Each number is 128 + 32 x the weight over its row's rms, rounded and kept within 0 to 255. Layers, rows and columns count from 0. Numbers have three digits each. The size before them is the row's rms in percent of the matrix's.

# down: layer 2 MLP down (transposed), 1024x256, rms 0.189, rows 16-32, columns 0-127
# gate: layer 2 MLP gate, 1024x256, rms 0.207, rows 17-32, columns 0-127
# up: layer 2 MLP up, 1024x256, rms 0.203, rows 17-32, columns 0-127
down16 099:086076080109190117110096105134157152158158118111111130165165137111145064175147158126144199111142046076105077113132102094074135086159195105130085135126156130109093113090121145139176186136212127130147076138144169138158143103173168120138116144142105104144127100059112082068147108113112112146169165155122149145123134175148132119137146197074142208122176134119089141100068147169108082123131
gate17 098:121097084140125149101091103070139128084135129077129123103130126160162112136145165134080136156155109105143116130099152118048148119160119121095127055162103080140080153174135224124109148094100129108177160156105165156174128114162120122125136080079129131164117069152080144168173109155157109121118095072153102153135106050093105110211165159173089110085117137152158092135100127059108163126151
up17 089:119128142128120108080077167087145090135088138104144069113173060159145089107180115156134166160092131133135090095140138123059132191119149151111146108176151102110134146116087110122128204107091161053162118178111157186116108088135126128144153124127144126079108153134104121121128089125159102052098156110194115117134096095140098118208145179156092144145146140141188089153108108116134093097119
down17 092:129175153152103122127115187181088168118081133140092173134114129131101097151120137094213104111125108131086140143083121107099120123119036134199141190049164122173132131136119071071122123125142099174129114131079105091108135134129073080127133117144158119180113081081136147082115140101134113078107068124133165137129138186102118065090068106121142121171097110116143101103123116105077104117191
gate18 103:103108110160165140155081120154070120152122118125192115148083107153138139104118132111138139105134132175175143158082148156134116122172124116142112134129168130078150126140172118145109146099106147111125116107121103133078108077097089126139142127142081067125145133143117124175148203149090131145186100129132093116151091154141130148103078147130201122086150190054124146060101079144153157136116
up18 096:104166120120165159170156120150149094095167164141169130150123063108094187078154127174149117101149148133063127149155136149078102140108108189099144138153141162066134115142186093140094114132130090133123150104086098123132069133092238135133155126158157117147139118159118113166094158122143160103076134193098129163109117143121101114114058099139131120160133060131176134148126110172116136101103
down18 099:094136148166174145095185084114113134125170105132142127180140118154151132093139137122069164154127195064142214152147103154097090112122125166160065156146146107101136133156141110129101140116105083157128142147134057150086084118076135117121117129106162127094168192074116121179203102090087121154091127135092094084092178182130109136190126126159141181143086092155155117137150080176149145170137
gate19 102:135157173054185136165196092108153129085108157186107113098112152128121133145092109156105240170117191149166085035158140088138094135130183124124122124179133116120111136094081101148129117173168135119142085139169157127147148079206131147117092101102102113158120188107094141149136111069155108182124129203111134121114207135074120129105171125134133102191139107179140142114125106172170122111131
up19 104:118142104118136111118160141099131185183148123124152167145106149107113079118229122129110132091126065122105116145199131198068132141171087096111114120131068109144150099130119133145136138100159124130102169121123104146169107110144162143131115144129141098128116080141181124111108129128136093101158164138168090135163054114136133128169086136161142111139125167088119107123157099095110097162106
down19 101:069144156164184178126140125155102090145116183130142114134072144146089180128153110185140119098178106099133148086047088169122162140189124079136134083080144087079112147113077147145100127115177131188066176147075107107192117142108108168170104124132144102168200104081133130122144158181152113114142125049100108118151123049127140108165095103190105073104130143133132181163131088130131097093071
gate20 112:107156147061090137117131149117093141061116128138061122214139170116145178117131140139079143105121059131090174139095105144101090148103164153092192099109082084138100095125113129093122188135106112132192091129110142161135138123138114112142118115057093149110117129105167152115137089138115160133105158104159163090181106126138110131194048123147117129066117169116145105143129191112126131132143
up20 108:092117134104096156110160130165125209086114127127080110104128120115057130101164144149085120119055119200132124160219091124144119118041171101139189058155140132127154186161131161152176087107128136118110099170148076162133160073127144106149078103097138176101133135144147128175102136168119120078126104099134094096130115147140118167178167095116104139080115142173120083141081189147109070156121
down20 104:109106122168097112104100086151188195112163086102089093143111171133093110165069132090177163139109088131152133155123133156131107170097155073140176139160114139162116183127155143128116133131170152142101134117135119120134117147101090115138075100092216117138144155075140113189194142150159185108108133096127132210119163095126097132112160173100174139180123156122119083170085094068106108101131
gate21 100:077108134136117151174106141079159146148080137182167126152129095164179209152165130210193095205107068138151165176105188110099095110136107098070157109098179101104155097102145122084146132148111146127122214111090055139181190106182136122137090108095139133145087173091134099085128161129125075120107110150096084174100082115132147158155139096125116116144147113161145178137124179131112108153108
up21 102:084092102153083119156105184102162088047134157110115128137131129132115156147133120161135151169127108150095087164098125126146125048125127164119148120060129092136138122095116133118142147153142137229097212185099085135146173114111139129091139139085075147137064153163155153096071102139114104115154056120068132124156085123224065097134118144177132110153126114125116203077114158100095124198187
down21 109:156125103131153105175109132097120116098143116089151056164124123147131085190153123167124140099128125152124046134103130080197122125154116170106206146119082098155107153115086107177155143195149148173125198163130134166131130104117144123111208161126042136151102149076131131084134059163173086126154056116099136146165162161162142125129131165151104135082100131131158174105088165131098102163140
gate22 098:157162150179108086172165086127131105131165152170127115116125139094055096126179126110172066154136144163097178174148088126093139118103118121176153156080120102108139156099121032104145149134224127123146186136104126153200125163128140143115129096151105120183075237126173108145070122162126148044142119157123095147168135088140146106112152171113157108103151141124157044113133128184112147109149
up22 103:188144173121059100160112112118174085120133117191105162124163086112090132097148141144150091125143084107086136170142133146143117108124097125129127147101142092148086130145137091092154044080159147128190125173112101084122103121154145143106167108138096168165076177138194120197087151147143211111109124161122157127209166164115110123121092134108136126120113099157080107148154114158078145134110
down22 097:079156068153142109099139127110113143097164120132132091107079156178105164168147126153189116122100140094116114107128178150184114118085151176056143158145073086197100128087183113130089102097141111157037091091090210111113113101095121149133168123089076111149150154108097097171068129120048113104082130119119165131160188171094163160128138145136136092162101111158119112128176093146157060136191
gate23 099:162126155123118139140134151166134128133093111185121102186089178117155166155185096134155095142181053148094151102178096169117106092122087234063132111128166104122140128169077180071134110132110151136117133159094097110099188111140149158131109149056064092147163096141145091114158043137086140096097114167048113090092163163120134133159195096109121145150182155100151148176145112119109116136185
up23 101:121111135131047145143142094159072132100121150136113098033099149164139115106120089055134147105102144104128139141154111109147115085097146215128092116187187106143112102082122155172098156137100173097106099159070140167117112121138043169089123159123083076136132164127113113174058130082162157148132099135103112126120120154145134120150113104134133101094179152130190155133177144117070119180106
down23 100:126137112070127095138126137067103155134082108145153143088098064205113105103085077082160175115198087091056132103102137089167115169157165155129127148148124102126121171112159162124094149156134135100089161125133153151164092130163113106114072192126154209098140162138086124125129122130107113083071129140154101094133153100159166122147099150086117164142140084067168130153066144145147072089140
gate24 113:139138090175131082086106088149082145120162188107091100186101135146112109195168169114127173092088072124075177131135155121078056121127132072074128110088128168116120153075121116080118137145109146138119152098076078146124127143149083108125131122097189081134104133124109128176156114072061095108144102163129150111116110099111084061102204094105167132112118139090108112161177117144116133142131
up24 108:162122139113117160146110144107119146125122144138129092135133120105164181163110145073179157135108180130119083079106176098106119150139152088174146126111094135146087110129085118092154091124140165112083100152118151120066135143151157137106154162144182060104094125113136108106146075075159193149126134142180135103133075145086181142143079088121152175151107124153203097149154147096085112078139
down24 101:175148146171131158078100143133127126171119135196128154169111176121165121102151097109102156099109131129161123137137171094195091152097137110100160146133081182081124090126092143126128156127128163083073105108106175083131118114114178134102158111122152117069091101085133087149243077125136162126148125087131126107155056184111105125178139140090100129079169133127133128104133139062199170062130
gate25 107:124166127144125133149163111137094097087170114114094187166189152121087180179150164138134110129138113173156147116120111157122170105117165114101037137163118102130092134159181091086114182127156140143117129092150161091100066124105116158145100149026118085134081087137143117086131130138168114110070051080166096122106161124088120157182099093136135086161178087137108122113122112170114097095139
up25 103:101142165073123140135116147121148166116140137137151098170136165210128113108175131166125128148166074071170200087209133073088200162140160155160138118091144108134196109126094152119152092099091144103177122147093107150185140080160127136102136142144128113144189137124161185138132077178137101198170131156106109148142123119084108159104208170138120134130129114090132095143191152134126102109076
down25 103:154109149113178087102127166116072146138188115133119075114186104121142158192191090100160123112139140116120109099150130145058185135144131130114128087131157108150147121117134154138138097124093115126100135105162149140089103046114143165067176093172077126131063127062124142198116083152100123155108114108097128133117118103076082113156134126157087108102124124107077098134136217094105088127122
gate26 096:156102139136152121180149143149199095176127101135123103143093121073159179194093107149081063097136130095091146218095167112111146124145141209128177136104153147128152160167161159109137117156126085144145109194107146074115095070135123118128146071122116104145117093144117130117101170115129126120111072079176108140127152142155132141096108119182130142029140153117051148153148168131098164168089
up26 097:094107120103051101125136164124110089139102072197215181095142120136124081129143163115169152143155062119144153136132159103158111096074118127108138089131059143176094128147125141124117067102100131091111118075147191174135173124097168099094128164171161146148108144138107136151152137142143122180120061158096079141105064148162130130116165136130167159137115106167123139122097139126132096147136
down26 099:090129122134088098107197065094124124059201115175118152131080116148182123159140114132103142147126117146109087179094167152120106177112126155066122142107103089124167109098171123128179157157149086180148142127111088114149162124114096141096171110120179133116055107130173173110177167153104142134109178090104176093109118067151122108115161111136123122130135109135123150125159112111114159102134
gate27 100:154098142095159091127130123132108095127197144186125096152136076125122056113134082092110184138136151141110119151175116129095083131135120154124135110144149136120099155107178110123187110110072117157130149091126195118123100125120103131114110116121161111057065113152118102093203174145137177117131083158112096120199148072121104203077142104094142119146163042109131114079187136131190172133188
up27 098:082132120124125155139104118098168100159167147183120064180071135156154174154116146094111131147070084129094155058063085187094065155086090176140109126139164088138107116155151193129161154131101087165086185181054070157114116060156138095188118115154129118057127116108184137146149171152090155109132131130113103156146133096115155105141156152126141150121178148091124108141146152153101152188170
down27 100:141129087114148156194182163115152142159147096141118103107108107195121184126113156085168172137132179137095143090156175104159122139114138103163070125146137117182150057178139145201114170077146129136167120115107118099112117105121115070136139126145101089092124100118121162157140125087190141138097140144074106116194139143125107133193182150127057090140092096117183076077111157145073136127126
gate28 093:096141186063136093119139104151182153110111148099099148211134096123155138082143153091122151144135110113139129095100172111092166057068147099107145099099154094134107098138093075107173121120134080146087112077131144141071098145133124134108144079139122061098059090129174144185135140142110112169083109141127095101093138145098119103111131123114131208160132166115109091119146130177141131125091
up28 096:120143107125115169113083079072133098132138152116125078075153107114112140153115163147128138139144185166145137069146082112119111153112105076141114134170140194090136115132121176147169100092138077121088151138184139155135211092076128156166186107115104131126107149155120123144133151150121174201178185097226179183096082170155131110106168127072126110160131134113131155150115111142151153146163
down28 095:173116107094150090126056122127105143092112183097160074107119132164038107137117103202131080131167135172156133068140175144107099151106120195115138170130171155165138075096140025146143152082136107085112174196111138167140106147125144141125158084099092135088112173126161141129176181136138154066140090102127116135032047125085128123093142113108113125131146127168138172107118115116131125103106
gate29 097:075082177151167153148135144219126073188095166163168125169124107081119190033125139172112137104184180138146130177172099131093181113083185168128158080156097131130145169106114113114131212125140082080152070133143134132120156137107113148080159110113163079147176064120140145158130168117130160113108129097154110148138110121117124094126094124124150152127128109134156196097153121173185092124116
up29 096:134141128108130182098199107110128120128148124099148070085147156148168150125168092117088038089086123077158096149139128116133108053061141113116130180148161130114109136137140169197095071202128195104172113112146127123105101191097112152135143142102074107108164156182126125070197082093119119097089093158113142123113149146152159168110134138180107134108200127106139140132146150110143127138138
down29 100:146163142194101170123167112127158158065130073116153118077091110099166162160129091072116084089136133153096130095114124169205109093122152141156120072155098098105120124091190067178141124049098119154136139120149116109140156130104121150110129135132168184121185123107124161164194105069145116170128118136119087127067116102106123132112094158127097135144184094144083130141092099154109136123149
gate30 107:100100156091133100112097224086177074102134129106090148146153124089125155166150149159121091089168158077150086100165077145081114163140085176176121090158117099166163155108123145093085120109094099151129140097146155136089148137153136141089145129142142132152102163155108081080084093133136148145128145195135152100144191221183170125124149157165168141136111141156109105132131133152154118152111
up30 100:080090093141112093084104105123160145152173160113099144086172064082161093145124175170170133150117125156113158164137155183108182147163109171143082183156152148113190166101098113132120164186119121116130147180050101139113163094136124109127084131094098154116166152178121101129150106134146137113152135164099158176133179093055104191116137100143114089154191117127144095115127093209159091101105
down30 103:116178121140096150105112125164127166098078145132160160107152127119108126102108217111062149146080105116169158136138131174187161189120135144160137123126136117120187147145122177123119175175135041132161123094158113160088185002100128092155126179126157160143140135152116171121153087133110142152123117114125173151168099095090130193117141155139128126178072157162159094109183116146129117111080
gate31 106:093095140115201112168144117056135126115208143131094190139110159174141071083130160143151093105104109083113083136063157166118128081125116173145103157118111148130110094149120120136086185181117134074105168114049091158149091127101116106197219110088141130098148120092135181116145121112130098117152100127179155129155134156153116159172125146166162089109127105204130104111118156121120157136094
up31 108:132080140153162063136133133090172072171183134132102140133068168181088118106163203181065083094100123143111103136108126159102147079177103138142119049133105163117100097110151088136021151143141120122101123089120179096154082153123167118162134121122169103099156086134116161155147130083134127132183051141113121181154175147225144177178153128164178094101135124149176132133078109091140119120121
down31 103:103147123115138092107144138141061131173109138119122051158114145115090120189139149168042160120159085146178097134097152168088156155140122133146110167150180111102154081166129147091145128109149146166080091095129148116158078129133149155152122132112169120132136080171120125040080069192123122196157127139132150158160166087137133115122128112161145164153138116120176156121149107104157113082212
gate32 108:112158160081139144104115099108108155117094169084072072131134083133085157127119129151103169123097128117161114114169161169126075094083161096118168078135142109118169139153076058102104130149115166058107142115090113162165135102154170119117039135122102141148077193101084108105116136146116122169130131179166109183146115148083127139141146180076206139119160120133136099098166188114166128101073
up32 109:189114058131121099130168109132147122118082181130130120097114133108124082137121158200086160125135128114116107118103132095069153150116168129168145113195114093128116140114084142161105095081097154098161128146112139113080143117164093149141096075136157148196090089169141072147180108094163170145067177169089072110128172144090151088172155132102132128130130152088134182120120113162133132128155
down32 103:120121078149137138138142149088091128156161153045132111123164134143077060155133123143143140126137163093124105132086086179104143166103121091144111167134164076158136149028151134171131062124104130142120139145112120152162123182091107096154102095094095145122183123139117143112144125069112121130153166144116190092174171134170163136173099147177145126059132125122145182083093111169160133122143